Weights of a small GPT-style language model, trained from scratch on English Wikipedia.
Size: 21 layers, 7.11M parameters.
Architecture: rotary positions, no biases in attention or MLP, untied embeddings, attention and MLP in parallel.
Training: 254M tokens, 16385 steps.
Each number is 200 + 30 x the weight over its row's rms, rounded and kept within 0 to 999. Layers, rows and columns count from 0. The size before them is the row's rms in percent of the matrix's.

# layer 7 MLP up, 640x160, rms 0.106, rows 0-87, columns 0-79
106,220,192,264,171,215,175,212,199,213,151,189,191,163,226,154,251,176,147,153,237,191,211,154,164,245,142,175,202,162,258,229,182,192,254,185,183,210,195,219,207,198,250,175,228,173,243,264,190,187,199,167,183,245,195,193,155,232,188,159,176,169,161,192,204,205,196,162,164,184,171,221,204,159,229,152,225,198,188,172,231
100,207,220,214,219,200,182,154,258,244,185,253,174,183,242,230,226,235,209,210,176,144,146,211,173,218,178,195,234,180,174,148,257,225,205,210,186,222,156,191,190,249,208,197,190,228,219,166,141,151,195,162,166,199,192,211,207,258,163,177,191,133,163,152,241,206,179,207,207,231,178,217,205,228,155,178,200,219,252,214,206
097,151,205,196,183,182,137,179,202,209,179,148,222,213,175,231,221,305,214,191,172,133,201,190,184,196,186,179,181,202,151,177,191,185,227,173,211,248,195,184,183,216,210,203,148,195,204,195,215,173,202,199,232,208,193,217,237,192,175,223,173,182,122,212,209,204,146,262,195,198,204,208,210,183,190,147,222,186,241,195,203
107,195,163,185,225,158,133,235,167,271,183,235,213,205,247,196,218,189,169,141,194,187,193,205,225,199,157,220,174,211,181,250,247,197,163,199,205,185,174,192,127,235,234,215,169,241,205,198,204,165,191,211,234,258,154,257,244,200,190,172,212,196,214,227,175,242,210,191,238,173,171,172,219,165,169,194,260,230,208,160,210
102,138,166,212,204,224,235,193,241,178,183,194,194,215,196,204,226,175,139,218,207,215,238,212,197,230,204,202,194,198,256,211,167,202,198,206,139,191,229,134,242,213,203,200,208,176,220,245,184,182,216,213,171,230,178,248,231,208,246,217,199,214,207,127,183,239,166,213,219,185,221,246,189,221,189,194,206,174,238,207,198
100,223,173,186,211,165,180,195,209,179,255,176,208,213,254,203,233,246,190,186,213,163,195,192,210,259,237,157,212,165,233,198,239,258,158,237,208,245,180,187,221,209,246,196,174,193,185,215,203,158,220,233,244,209,250,203,226,227,238,241,135,219,199,188,194,200,169,195,262,209,222,178,246,170,175,190,202,173,213,160,192
102,206,191,213,215,210,186,247,205,164,198,254,223,204,210,194,234,204,194,184,202,214,249,199,215,205,191,171,211,182,136,166,164,178,228,177,180,195,216,218,187,226,191,140,220,194,239,212,209,214,267,251,172,227,201,191,236,216,248,188,196,197,163,201,236,287,173,254,150,211,215,194,177,205,164,215,244,248,227,188,192
101,188,211,187,262,234,163,205,218,179,198,260,190,201,247,253,210,208,198,208,181,214,207,152,179,194,217,134,220,150,167,190,166,239,204,164,165,197,158,186,239,205,213,174,208,199,204,185,198,147,210,204,210,180,184,188,243,222,181,228,202,239,180,113,172,198,164,189,206,222,214,209,228,193,206,194,220,191,204,195,191
105,200,187,211,173,239,246,180,183,218,219,215,238,238,224,214,267,194,212,147,245,162,194,189,146,264,210,163,171,142,138,199,177,235,184,175,164,219,214,215,240,208,218,180,207,242,211,199,216,184,224,205,169,204,192,162,173,159,195,173,243,237,210,232,214,231,210,149,198,171,214,203,186,178,215,189,227,221,199,153,180
104,126,184,187,147,210,185,192,193,195,240,181,199,201,196,226,216,160,228,211,224,174,204,187,182,220,161,193,204,215,167,188,233,247,236,191,217,215,177,163,236,186,222,159,169,192,200,194,194,180,215,218,227,178,213,227,254,221,210,169,189,266,168,161,205,252,186,147,254,226,211,210,168,194,188,204,202,102,172,174,177
117,204,124,198,215,186,180,228,176,217,207,183,192,145,210,178,217,216,185,212,191,228,173,181,219,190,233,234,214,203,215,220,184,222,190,169,152,220,154,197,230,247,236,176,224,206,248,180,225,151,206,212,223,288,192,245,199,288,214,187,221,246,187,160,221,217,173,178,284,204,242,184,227,207,247,201,231,158,268,190,175
107,249,203,197,288,230,201,223,248,184,174,135,221,190,170,200,208,197,183,159,212,164,197,227,164,241,206,209,185,138,174,211,231,156,175,177,189,140,133,173,155,262,223,199,170,166,212,185,178,179,223,179,246,212,202,195,192,247,251,169,181,179,207,204,229,238,188,185,212,217,242,198,174,201,223,234,219,212,187,212,254
118,214,203,199,215,193,237,186,214,146,231,248,214,188,264,200,247,203,244,206,214,200,194,221,188,226,206,189,209,200,228,180,238,211,157,192,163,153,183,175,244,228,207,204,214,263,264,204,157,193,162,175,209,197,210,240,214,165,224,257,188,196,183,207,231,221,201,206,199,192,166,154,254,191,184,234,225,174,188,181,185
069,219,215,200,217,113,193,219,200,200,196,190,212,226,184,201,248,223,252,178,211,156,224,157,228,221,195,161,273,163,190,175,198,191,202,279,174,200,185,159,182,203,258,235,201,226,232,230,201,158,217,223,224,236,248,226,240,229,226,233,132,193,215,164,207,183,189,168,241,178,250,206,218,172,189,212,193,175,235,176,256
107,200,168,214,215,137,220,240,220,218,221,183,265,132,177,187,257,247,203,239,183,172,195,182,235,242,197,155,206,213,156,199,192,198,250,229,174,157,177,225,234,279,200,210,195,211,202,217,168,198,182,174,230,158,216,185,215,187,195,193,180,158,205,186,198,199,225,196,196,188,220,205,290,229,225,226,253,174,206,186,179
110,183,144,154,216,151,207,225,167,160,208,159,263,200,203,173,230,179,173,221,197,190,183,162,162,218,169,226,180,139,219,208,201,209,225,177,169,181,156,189,170,196,241,239,233,218,273,136,208,187,223,192,254,248,221,238,181,253,205,168,177,212,202,169,218,183,168,159,199,204,189,197,178,220,193,154,219,148,162,149,133
104,225,233,195,187,207,281,211,197,196,198,215,163,229,227,187,214,201,199,223,197,166,186,201,190,228,196,198,182,165,244,209,206,167,174,224,180,216,186,206,222,231,243,238,182,166,205,230,200,204,216,251,180,181,231,157,286,223,217,239,145,171,216,192,163,276,172,184,238,190,194,208,229,187,179,165,192,205,171,159,191
076,200,190,200,218,183,194,244,218,203,197,182,214,195,220,207,237,218,223,193,217,172,241,149,247,241,210,183,278,145,163,213,182,160,153,247,203,147,193,186,162,208,240,219,188,190,224,223,184,144,191,204,188,204,262,193,201,212,193,208,142,178,182,175,210,202,229,209,253,216,264,183,210,161,148,214,220,222,215,183,195
070,218,221,170,232,179,157,211,190,188,193,167,196,205,177,179,244,214,242,192,212,172,221,188,191,227,228,208,238,156,167,210,236,161,194,256,157,187,130,155,224,212,254,179,240,169,226,259,193,137,205,167,237,197,263,190,246,205,214,272,164,204,189,181,231,223,181,174,209,200,231,209,231,247,206,191,208,159,243,170,183
105,207,187,193,211,184,200,228,177,203,179,184,176,189,199,215,241,185,169,261,199,198,240,212,194,194,176,172,213,192,215,149,209,196,222,195,176,194,172,209,254,199,233,204,247,168,276,185,182,185,224,207,244,228,205,198,225,196,228,173,190,213,234,235,232,198,114,166,236,211,188,207,219,229,211,213,226,229,253,205,226
100,184,159,223,162,242,148,182,183,217,234,232,211,233,177,223,208,191,249,209,205,194,216,179,238,188,204,190,219,181,175,221,204,185,223,179,214,219,135,186,153,198,193,193,257,198,231,243,209,196,240,220,202,269,226,217,199,232,224,186,200,228,176,204,193,248,156,248,176,233,234,230,221,152,206,198,223,215,261,187,176
106,226,221,175,260,167,165,217,209,200,207,187,230,207,215,199,231,205,201,234,211,191,193,229,184,215,242,213,227,200,193,216,241,264,203,181,210,220,196,230,224,191,249,178,186,204,187,170,202,185,251,219,226,180,208,232,164,236,181,212,152,233,210,201,198,206,233,203,209,183,222,205,199,227,172,256,207,208,208,229,252
004,198,195,219,259,237,218,226,217,184,129,175,190,224,222,161,183,228,242,197,150,199,239,184,193,177,222,211,197,202,182,237,201,205,203,258,171,200,219,238,169,221,230,209,202,221,245,190,209,264,172,218,173,210,108,149,238,193,172,197,214,184,167,203,243,214,246,191,225,224,196,178,149,201,179,223,154,215,225,201,206
117,178,218,179,211,223,198,211,166,190,203,169,175,165,237,172,318,222,201,233,195,149,213,206,245,182,197,182,191,206,175,211,208,244,203,214,182,143,122,208,223,242,246,166,193,210,276,228,182,189,246,179,217,234,190,175,191,235,181,262,157,244,196,174,247,205,188,162,180,217,245,180,183,213,198,247,236,214,238,177,176
096,183,207,229,166,162,191,206,218,212,239,185,182,226,197,233,201,258,171,191,169,105,225,203,214,229,167,242,151,179,212,130,208,177,228,187,195,213,186,178,212,199,208,162,247,204,221,235,172,190,181,163,146,230,213,206,208,187,238,222,169,234,103,196,242,194,191,215,191,189,223,235,216,180,185,198,225,237,226,217,203
100,205,167,188,213,135,261,189,257,154,239,159,196,142,257,189,241,170,296,221,216,196,239,201,197,270,215,205,186,198,162,172,238,213,233,187,191,204,192,223,184,178,227,162,173,247,172,263,169,182,224,150,165,185,165,186,226,241,192,240,185,210,195,175,188,126,206,232,231,168,168,186,188,233,147,218,191,188,183,195,162
106,160,196,210,219,202,203,221,177,210,233,241,263,208,253,221,234,184,221,218,184,182,230,206,186,229,150,160,235,193,231,180,200,168,212,184,191,225,177,190,175,216,220,211,155,198,217,196,219,186,170,187,200,186,196,226,228,193,235,173,154,248,231,175,156,192,130,219,291,210,202,189,243,130,249,238,220,237,169,175,185
108,188,173,182,221,221,207,214,194,242,166,229,260,231,226,215,253,267,241,216,185,184,193,223,185,253,185,176,178,216,201,163,190,270,202,219,190,198,226,186,187,213,180,185,229,160,237,203,193,196,234,189,247,180,270,216,192,182,163,227,212,202,194,201,158,185,152,235,225,202,198,167,196,245,152,199,208,234,212,160,172
106,162,219,192,203,171,178,204,236,158,178,181,200,170,210,215,203,225,236,194,201,236,180,178,272,272,210,204,199,166,195,160,224,170,185,192,197,147,191,232,203,186,203,236,224,194,223,198,231,180,228,192,242,170,211,206,197,233,233,227,214,165,191,153,197,234,213,203,253,249,204,171,218,173,191,215,214,170,199,188,192
104,185,179,203,228,189,170,205,234,174,185,167,217,144,208,183,228,163,238,218,192,153,187,213,159,231,210,186,206,197,219,219,173,197,251,200,169,231,233,197,200,217,196,189,184,230,200,202,217,222,227,202,260,188,183,179,221,261,163,187,222,205,232,202,152,203,174,149,172,202,221,228,185,214,165,242,237,201,179,154,191
005,157,175,181,200,191,219,208,212,209,220,164,164,186,227,201,206,170,215,184,211,209,179,242,157,234,201,189,213,157,199,173,195,195,172,212,193,214,213,179,183,148,181,225,235,209,195,234,187,189,239,194,220,206,52,222,231,270,191,188,185,191,159,235,225,202,185,249,212,238,213,143,186,212,214,219,189,177,216,186,196
105,219,214,209,237,191,196,243,224,237,197,201,218,174,182,197,216,227,240,238,177,217,272,199,193,171,229,161,241,144,141,178,148,232,203,194,159,235,207,191,203,251,229,206,191,176,187,202,264,161,185,228,183,246,161,225,179,203,215,208,193,182,162,212,225,226,148,164,207,206,211,278,170,254,208,244,205,186,258,195,220
106,192,235,199,188,197,190,185,178,225,192,222,199,195,209,212,228,236,221,252,183,198,224,186,182,269,256,172,232,158,213,187,198,217,163,170,216,208,168,209,252,177,205,228,266,152,199,248,203,193,182,200,201,220,194,173,207,134,207,228,152,163,165,128,186,196,233,238,175,113,212,224,215,211,170,211,193,201,220,193,194
005,199,166,170,184,168,229,210,236,121,234,224,178,187,194,199,213,181,203,193,235,215,164,224,244,196,225,174,239,164,192,133,192,179,207,267,202,224,183,150,190,176,179,172,203,209,205,179,176,172,192,191,148,211,102,191,188,224,233,227,203,123,189,252,159,184,182,208,193,187,214,149,226,223,206,231,169,196,223,185,266
114,232,175,206,183,147,236,197,187,169,215,177,210,177,208,183,240,201,283,228,187,188,254,199,193,266,237,175,191,179,160,186,187,260,162,181,172,184,206,191,208,224,223,236,250,194,199,286,183,195,239,224,164,176,183,189,193,244,220,262,169,215,194,189,235,203,162,218,216,173,247,186,257,237,170,208,214,194,177,210,172
102,188,204,165,223,197,237,221,259,228,233,235,232,197,205,124,242,185,194,223,193,140,240,189,234,260,194,171,199,154,188,190,211,211,152,187,183,251,181,220,179,218,177,247,206,214,185,196,180,165,278,180,165,185,204,222,183,185,232,227,196,180,167,158,225,187,202,175,177,181,225,212,229,217,233,213,248,193,218,203,168
112,190,177,184,217,222,162,207,177,158,211,210,179,173,262,174,256,213,153,153,219,175,214,178,197,249,194,184,191,216,237,174,188,167,250,237,218,234,174,208,192,207,227,158,221,246,235,249,212,218,198,234,227,228,247,223,192,187,209,251,189,211,198,148,203,198,198,227,237,180,231,232,241,221,219,156,218,176,182,195,196
112,213,178,125,219,207,200,231,178,193,177,134,207,219,185,181,226,196,216,209,220,174,208,192,168,176,161,224,252,184,237,154,188,201,188,170,198,223,226,130,174,201,260,224,224,197,203,223,224,185,167,246,248,235,193,242,248,228,211,218,179,239,223,168,223,230,221,153,221,184,174,166,200,126,193,228,221,164,230,197,185
106,174,180,108,145,163,192,226,139,157,193,240,188,206,204,219,226,230,154,192,201,220,187,173,199,193,188,224,228,162,171,182,189,231,176,241,212,194,231,205,200,224,228,182,171,260,232,161,242,190,188,210,212,224,214,227,164,245,165,187,182,238,211,179,217,205,214,213,245,196,231,111,206,172,191,222,272,217,188,150,155
100,200,189,253,165,260,223,179,171,242,201,183,198,169,177,222,192,228,178,199,198,168,229,192,254,196,157,184,241,191,171,173,171,215,154,205,184,177,171,151,173,212,203,215,203,193,212,217,199,134,194,297,196,294,206,169,236,178,239,215,167,192,192,249,243,170,211,148,192,210,235,263,201,206,156,176,229,205,235,200,180
087,256,171,216,191,126,205,197,235,159,196,193,229,225,214,206,280,215,218,243,225,140,236,179,220,285,196,180,207,175,210,190,211,213,176,242,196,246,181,215,269,220,224,196,191,200,187,234,188,191,196,209,225,192,259,227,183,198,226,191,170,165,216,158,220,165,190,135,197,190,235,174,247,212,173,199,217,172,193,141,179
100,202,135,146,229,197,183,207,145,204,183,198,179,223,196,241,234,212,210,172,177,189,177,177,153,223,245,235,247,168,157,260,204,199,219,223,220,178,143,187,176,227,233,190,190,211,199,240,204,175,222,183,213,194,177,145,205,302,179,195,190,215,221,223,197,234,187,165,202,223,189,165,205,194,161,204,200,193,223,178,195
005,237,198,170,219,237,230,184,184,215,233,204,205,192,208,164,194,155,226,216,186,222,232,145,200,206,237,197,191,222,183,209,201,161,191,217,147,196,188,227,179,166,234,259,183,236,207,198,225,185,251,207,142,150,240,221,208,190,145,219,167,183,185,193,222,251,225,203,217,188,237,110,210,201,233,250,167,174,221,181,184
105,241,170,176,207,241,163,199,257,214,242,164,268,142,229,196,236,232,222,201,235,205,245,190,229,220,230,213,221,208,219,161,211,216,169,204,198,247,200,163,218,211,205,164,180,226,213,192,240,193,159,233,248,194,162,266,194,244,199,185,247,230,181,167,208,255,177,208,228,218,194,220,153,198,148,231,208,155,234,196,201
105,186,131,192,201,150,219,237,227,174,137,196,248,258,252,157,221,162,196,232,163,174,203,232,209,206,160,188,195,106,162,227,172,205,171,196,184,242,196,203,236,228,234,201,239,212,220,209,221,212,212,194,205,196,227,180,196,189,224,196,169,191,209,223,206,157,211,180,188,190,187,156,211,223,198,233,196,222,193,177,196
088,201,174,215,189,215,198,213,235,199,191,191,266,216,198,220,248,283,254,200,189,114,206,209,212,204,211,166,207,178,142,146,218,197,239,265,143,217,198,151,170,205,266,196,185,187,208,223,223,185,196,186,207,236,221,195,214,249,235,195,145,159,216,198,206,181,227,190,171,160,237,190,214,223,200,234,213,198,232,202,191
110,201,151,205,187,161,204,234,224,225,204,215,225,203,176,217,226,189,209,199,217,185,196,219,194,282,216,180,229,188,182,198,235,243,179,221,213,200,199,218,203,207,230,233,200,216,232,184,153,185,198,244,227,159,184,247,244,222,238,209,160,165,222,202,181,187,211,168,191,147,223,176,285,198,159,177,210,235,186,182,160
006,156,226,210,165,206,172,209,252,239,181,230,206,234,204,189,206,217,237,189,217,218,246,187,212,221,159,191,177,164,195,229,174,237,165,237,216,186,237,192,260,219,179,209,247,151,217,207,222,198,176,209,265,216,262,159,232,162,199,221,188,204,197,218,230,147,170,162,196,231,172,269,207,225,249,182,201,195,197,209,199
094,272,126,210,207,181,127,239,187,246,197,249,220,179,249,203,200,190,208,215,211,190,183,207,148,186,229,185,200,191,179,189,212,188,183,193,186,173,180,201,163,192,209,221,192,211,222,178,226,207,194,176,224,158,161,274,197,198,207,229,163,214,229,186,223,259,209,151,172,206,190,214,198,177,164,192,235,229,237,201,237
079,186,184,133,218,210,182,249,177,212,197,198,228,221,220,214,252,199,243,209,174,194,215,191,188,228,204,181,285,143,194,208,175,256,221,231,183,206,216,196,234,232,226,212,204,171,215,233,202,141,177,210,226,185,276,184,250,223,163,215,168,191,185,188,196,197,236,239,198,189,224,110,259,182,148,237,232,208,216,133,198
006,163,225,202,169,209,188,196,223,205,136,235,192,202,154,228,204,228,223,232,209,208,202,225,211,198,177,236,181,171,213,167,185,196,205,184,267,156,249,164,258,247,172,135,178,224,219,161,219,174,190,222,220,201,168,153,195,199,200,218,207,184,246,211,148,163,186,172,198,188,146,229,216,183,176,127,217,200,165,218,257
100,223,133,176,185,178,229,228,234,195,172,248,196,181,223,175,202,188,182,265,128,169,225,190,209,244,158,170,185,131,215,228,166,197,176,185,169,174,237,210,215,231,204,251,218,214,231,167,188,187,179,197,180,192,180,210,226,213,209,244,184,176,244,182,238,201,192,199,208,157,166,159,226,206,241,151,202,238,210,202,210
108,179,185,159,230,163,205,243,172,232,268,280,229,191,150,168,204,227,198,249,173,182,199,212,216,188,236,230,176,193,192,208,181,214,204,205,215,183,195,155,194,178,218,218,201,168,198,197,141,166,246,209,250,199,185,164,218,236,171,193,135,203,209,175,193,230,210,199,254,252,213,191,229,200,166,230,196,164,255,194,160
102,195,158,160,168,157,192,245,192,171,245,235,180,203,202,161,189,255,150,131,191,190,242,192,188,204,204,171,202,191,155,256,201,169,208,201,167,157,199,172,194,208,214,172,217,198,238,164,185,194,245,214,184,267,205,232,208,166,252,246,207,219,246,147,251,185,191,187,178,198,224,173,223,199,219,177,218,209,190,200,259
109,142,225,210,149,187,188,219,203,233,225,205,209,202,194,229,246,225,191,205,205,160,175,184,208,232,174,150,195,171,144,201,242,210,213,245,202,227,188,213,183,288,196,228,183,199,237,164,147,172,185,210,197,172,239,209,223,181,182,164,174,200,231,242,190,210,239,180,191,183,261,156,208,200,174,226,269,230,208,166,186
108,204,164,203,232,203,203,217,183,187,194,177,180,188,259,193,246,232,183,174,188,154,210,193,223,253,168,167,226,164,219,220,232,180,172,247,196,221,162,216,230,207,250,219,189,203,202,221,204,160,211,192,242,223,237,231,248,213,233,264,109,208,211,172,192,213,197,196,220,181,264,203,213,197,176,169,191,206,195,138,201
005,260,211,189,219,181,195,162,239,186,233,205,206,171,207,183,222,190,219,206,218,212,213,147,197,187,228,218,232,182,168,184,217,240,241,250,213,237,222,157,230,183,223,182,267,183,205,153,166,170,187,200,187,182,261,182,166,217,239,132,218,195,221,231,104,207,192,222,179,217,222,164,219,209,208,235,170,244,178,161,246
113,242,196,113,240,124,214,236,227,194,212,153,244,227,215,154,237,214,199,187,242,204,180,211,185,212,212,232,218,202,154,196,233,203,185,174,207,196,222,201,184,213,253,195,180,155,166,222,189,165,251,252,238,214,185,242,205,186,178,219,156,167,235,184,226,204,185,186,188,201,250,175,182,219,142,238,214,215,224,233,159
113,182,186,183,157,209,200,212,218,221,186,189,170,216,186,223,254,207,228,210,179,155,280,221,169,238,177,188,219,175,154,214,215,250,134,195,185,210,174,213,235,202,227,188,194,198,162,181,208,128,180,225,200,245,207,168,173,200,211,216,169,147,203,194,194,182,182,199,163,229,190,185,213,212,179,198,214,225,183,155,195
112,205,209,204,207,203,145,246,211,213,161,206,202,216,240,196,208,241,185,208,184,181,206,181,187,189,193,164,200,173,220,193,160,168,170,247,166,240,216,231,190,220,242,215,192,237,237,203,227,169,195,190,247,256,248,213,177,185,215,155,177,210,214,190,264,174,186,200,250,226,206,168,251,160,228,193,214,209,199,219,246
106,244,198,189,205,183,220,215,169,228,234,217,200,161,185,199,262,170,181,256,181,179,184,166,237,190,232,213,196,162,168,130,174,188,177,236,190,226,174,207,227,202,239,206,224,184,192,239,201,201,209,182,131,211,203,236,180,227,236,196,209,223,152,241,172,233,197,232,257,222,223,174,142,237,221,179,251,154,220,165,199
005,262,219,209,201,220,233,234,223,232,199,201,206,262,194,163,219,220,157,161,207,177,196,117,175,206,161,254,196,178,240,216,200,231,179,41,227,189,221,243,185,210,221,212,277,169,200,233,200,186,202,163,187,218,217,235,204,196,166,198,194,244,197,217,210,133,156,194,175,193,235,161,206,218,186,228,179,243,206,192,159
098,225,194,160,206,179,206,229,192,176,170,154,220,217,165,168,253,185,260,182,149,210,198,137,270,228,167,210,208,164,154,149,271,201,199,201,200,205,186,208,225,176,197,232,182,240,161,202,220,186,220,224,233,220,175,203,171,212,228,181,173,179,204,215,247,162,189,193,156,151,180,212,186,173,186,196,247,174,213,170,187
107,207,197,176,192,202,204,210,207,215,144,178,245,244,222,253,191,206,195,216,171,222,229,193,225,224,180,167,186,138,235,199,176,198,191,218,193,136,219,234,214,230,209,229,176,190,261,147,177,180,199,191,172,194,235,207,226,267,217,220,170,203,179,195,187,199,181,206,214,84,234,196,208,218,246,180,240,205,196,156,243
109,198,164,207,169,147,223,237,182,229,216,190,219,215,221,198,249,183,157,173,210,192,203,184,211,228,169,167,150,178,179,195,169,212,192,191,139,207,232,202,203,212,194,157,208,189,191,190,180,218,218,159,210,171,161,204,164,209,202,198,182,195,238,145,227,259,203,220,192,196,222,192,175,157,180,211,206,205,218,151,198
109,212,182,184,200,197,219,192,184,197,160,192,229,215,208,247,196,207,231,199,204,196,219,177,252,265,151,160,212,190,222,156,259,184,197,211,178,213,194,211,197,213,248,217,185,232,205,167,221,159,223,169,188,167,215,188,129,215,218,193,150,197,206,183,233,186,196,188,232,139,192,190,200,166,226,179,210,169,250,207,183
107,161,186,203,225,182,215,214,217,231,176,243,159,190,170,160,243,260,224,282,201,189,314,211,185,206,206,155,261,196,200,219,251,217,222,225,163,230,201,217,204,194,201,156,219,249,176,183,226,122,193,181,214,171,181,176,238,216,200,225,213,221,193,186,185,176,204,203,216,232,208,182,220,209,226,256,209,174,232,176,205
109,191,221,130,218,188,198,233,198,190,201,147,248,194,219,220,242,209,185,183,250,223,204,173,179,167,220,150,216,145,210,155,195,225,193,240,207,174,215,227,203,224,212,218,197,254,208,181,203,197,228,198,244,226,186,157,188,200,212,149,181,225,196,145,224,232,218,246,238,184,208,119,182,204,180,212,243,211,199,171,204
105,223,233,205,199,196,271,213,200,180,242,222,209,246,286,167,244,200,265,237,250,145,224,140,193,188,234,174,166,186,178,153,169,157,200,218,164,209,198,240,154,177,239,171,217,218,181,178,158,167,268,235,178,203,169,201,199,169,215,218,171,194,233,195,222,185,165,180,199,234,192,171,156,204,167,241,206,208,197,191,185
112,208,215,134,245,157,172,260,183,254,243,224,218,192,217,189,244,291,232,228,168,173,228,172,173,218,245,143,168,197,163,185,239,208,226,195,178,202,211,183,188,207,203,164,167,239,187,171,242,194,225,209,203,210,166,250,205,184,182,230,202,188,193,209,207,216,204,215,216,182,285,226,162,215,232,196,220,154,197,213,187
108,203,189,188,210,174,181,197,200,218,217,237,191,135,166,143,270,194,192,242,183,241,170,188,167,182,200,183,211,76,176,168,246,187,175,203,164,200,145,187,236,234,212,186,241,197,239,216,212,177,215,213,166,236,219,232,209,216,233,214,199,196,157,183,229,241,195,195,238,219,229,175,152,224,200,192,245,191,238,180,224
102,205,204,196,202,156,176,200,201,272,176,176,200,230,221,237,190,203,182,183,207,183,253,174,223,265,240,146,157,117,205,226,172,207,162,227,181,175,145,216,203,226,205,195,202,192,243,194,204,161,180,173,157,171,224,199,207,258,194,202,166,202,135,186,203,216,229,221,158,114,199,173,240,177,204,158,246,218,258,193,221
108,232,155,200,247,225,200,226,197,213,213,247,248,180,175,245,243,215,219,214,162,173,182,200,180,187,183,195,220,199,162,161,173,217,212,249,192,166,147,234,245,215,203,203,150,214,199,184,175,191,134,220,229,188,189,135,196,284,226,213,199,207,207,166,172,205,198,210,276,242,212,181,263,178,184,211,218,204,205,199,151
094,173,208,213,167,197,173,188,199,223,181,203,185,236,217,231,218,257,204,151,208,165,241,180,210,207,178,203,198,178,245,173,210,224,240,179,171,207,173,185,182,189,197,140,213,176,247,214,185,197,188,157,132,182,219,203,197,209,211,186,182,231,69,199,233,229,208,218,190,188,209,273,200,228,166,197,231,181,201,190,225
121,214,176,227,194,138,187,204,164,168,224,190,208,179,220,235,215,187,261,186,211,169,251,203,204,185,227,218,182,201,183,229,211,265,202,222,165,240,185,215,201,254,240,227,179,251,210,176,223,134,237,167,178,200,223,161,264,173,195,196,228,200,220,194,193,261,170,221,206,205,192,156,251,179,184,168,224,233,196,183,193
108,190,129,169,205,177,185,211,236,252,167,172,217,148,254,204,244,210,197,246,204,152,204,194,204,203,213,217,158,195,200,227,161,236,183,184,173,215,204,153,255,203,234,221,213,230,203,180,214,172,210,168,198,220,191,199,241,235,170,195,170,226,225,176,169,188,238,212,213,235,196,187,303,239,224,173,234,203,230,176,176
102,147,216,135,243,237,208,169,252,168,176,197,172,175,198,202,224,179,207,198,214,194,234,199,200,156,168,159,198,172,208,206,155,197,247,174,162,178,239,192,196,158,244,197,218,199,207,246,176,201,270,193,197,223,175,207,218,243,197,207,209,222,149,145,159,232,173,208,189,204,213,193,196,244,217,152,226,140,189,175,222
108,203,163,172,224,212,192,215,189,153,215,238,239,159,204,168,260,231,212,196,175,192,251,139,208,238,222,130,246,193,165,187,238,214,228,202,178,196,220,231,256,236,185,170,191,216,203,231,151,216,202,187,180,206,165,178,184,211,229,229,214,183,217,211,186,179,237,214,172,140,197,118,211,232,183,156,223,240,183,158,181
107,230,193,204,214,205,167,184,209,186,188,254,256,171,186,154,228,275,202,205,180,166,197,174,191,229,198,205,272,213,243,196,204,178,217,262,182,161,185,170,198,186,190,151,181,213,275,239,210,188,191,209,248,220,201,204,190,159,160,195,190,216,167,173,193,220,196,156,219,235,192,178,188,214,150,194,218,139,194,181,181
103,207,218,135,242,174,197,201,236,198,204,204,197,163,213,235,235,230,250,233,192,172,185,200,220,230,175,192,284,187,187,182,221,191,214,237,180,166,192,197,224,204,217,199,197,207,210,231,197,178,211,175,172,190,195,202,216,225,216,248,153,126,185,155,221,192,213,208,178,180,205,180,250,225,153,150,215,163,215,218,195
109,226,175,174,225,178,209,224,239,179,216,196,201,251,172,180,220,230,178,204,198,172,208,139,202,188,238,226,185,203,137,206,166,247,161,238,183,171,194,230,211,200,210,191,192,143,161,209,228,150,189,195,185,210,218,162,231,211,212,189,188,225,214,183,220,187,207,219,210,215,183,156,264,240,204,197,218,164,244,165,229
109,150,215,156,180,240,238,250,200,165,158,201,202,231,264,155,266,198,185,234,208,192,243,220,191,187,212,230,189,137,171,202,180,163,178,229,207,248,220,175,180,208,199,227,200,222,209,242,264,180,202,172,155,220,184,178,237,204,168,241,226,251,210,171,169,203,208,183,203,188,212,204,154,217,221,213,205,229,214,195,216
077,179,211,187,218,195,154,224,178,203,212,202,180,147,229,154,235,228,232,256,210,157,234,178,240,223,182,188,270,173,191,206,214,169,229,267,216,222,177,154,190,252,245,189,223,190,205,230,194,123,228,188,180,223,254,186,198,215,209,244,167,191,191,193,205,220,231,180,226,176,260,207,206,237,200,218,224,198,209,165,210
112,216,130,183,141,186,154,243,250,187,149,213,232,231,295,177,212,181,204,150,188,188,202,174,164,163,186,183,218,175,233,235,233,182,160,208,205,240,220,155,182,182,231,167,177,235,245,186,199,169,242,206,190,235,206,191,203,233,218,219,192,257,192,208,183,249,156,217,173,247,185,217,195,145,211,197,220,187,255,165,185
110,200,161,227,191,206,221,237,217,199,181,211,213,152,192,211,269,227,166,196,196,188,203,189,223,235,212,164,228,181,190,209,151,167,221,242,185,152,230,218,195,175,206,186,197,208,266,162,194,192,232,258,198,210,201,182,251,159,183,147,186,188,141,196,205,194,222,161,215,145,198,202,264,168,156,193,228,215,193,225,239
004,199,195,186,182,215,202,231,142,204,206,202,190,204,168,175,239,199,223,187,209,218,182,223,298,220,165,217,196,179,188,194,180,150,163,241,234,209,203,234,177,230,221,183,192,191,183,232,251,223,172,220,145,232,268,165,184,183,188,150,185,124,166,181,219,215,219,173,230,217,199,153,220,204,218,192,159,172,207,232,219
102,201,196,207,185,256,218,178,232,249,223,210,185,234,203,203,227,219,176,186,189,192,219,183,210,263,201,189,189,137,190,195,135,153,163,229,173,178,229,187,219,227,207,216,229,207,219,197,182,156,228,202,242,190,200,246,164,228,272,180,232,265,215,189,240,219,193,204,187,163,221,208,204,146,212,167,198,224,179,172,183
103,180,225,144,196,211,215,231,193,139,170,196,244,208,204,200,240,183,223,215,200,201,248,202,213,211,206,174,179,174,210,182,177,213,209,214,168,251,215,203,223,236,226,209,276,214,176,186,149,161,248,168,206,211,196,152,236,196,232,213,171,218,194,165,283,222,200,140,179,152,194,185,202,200,234,164,216,263,213,160,201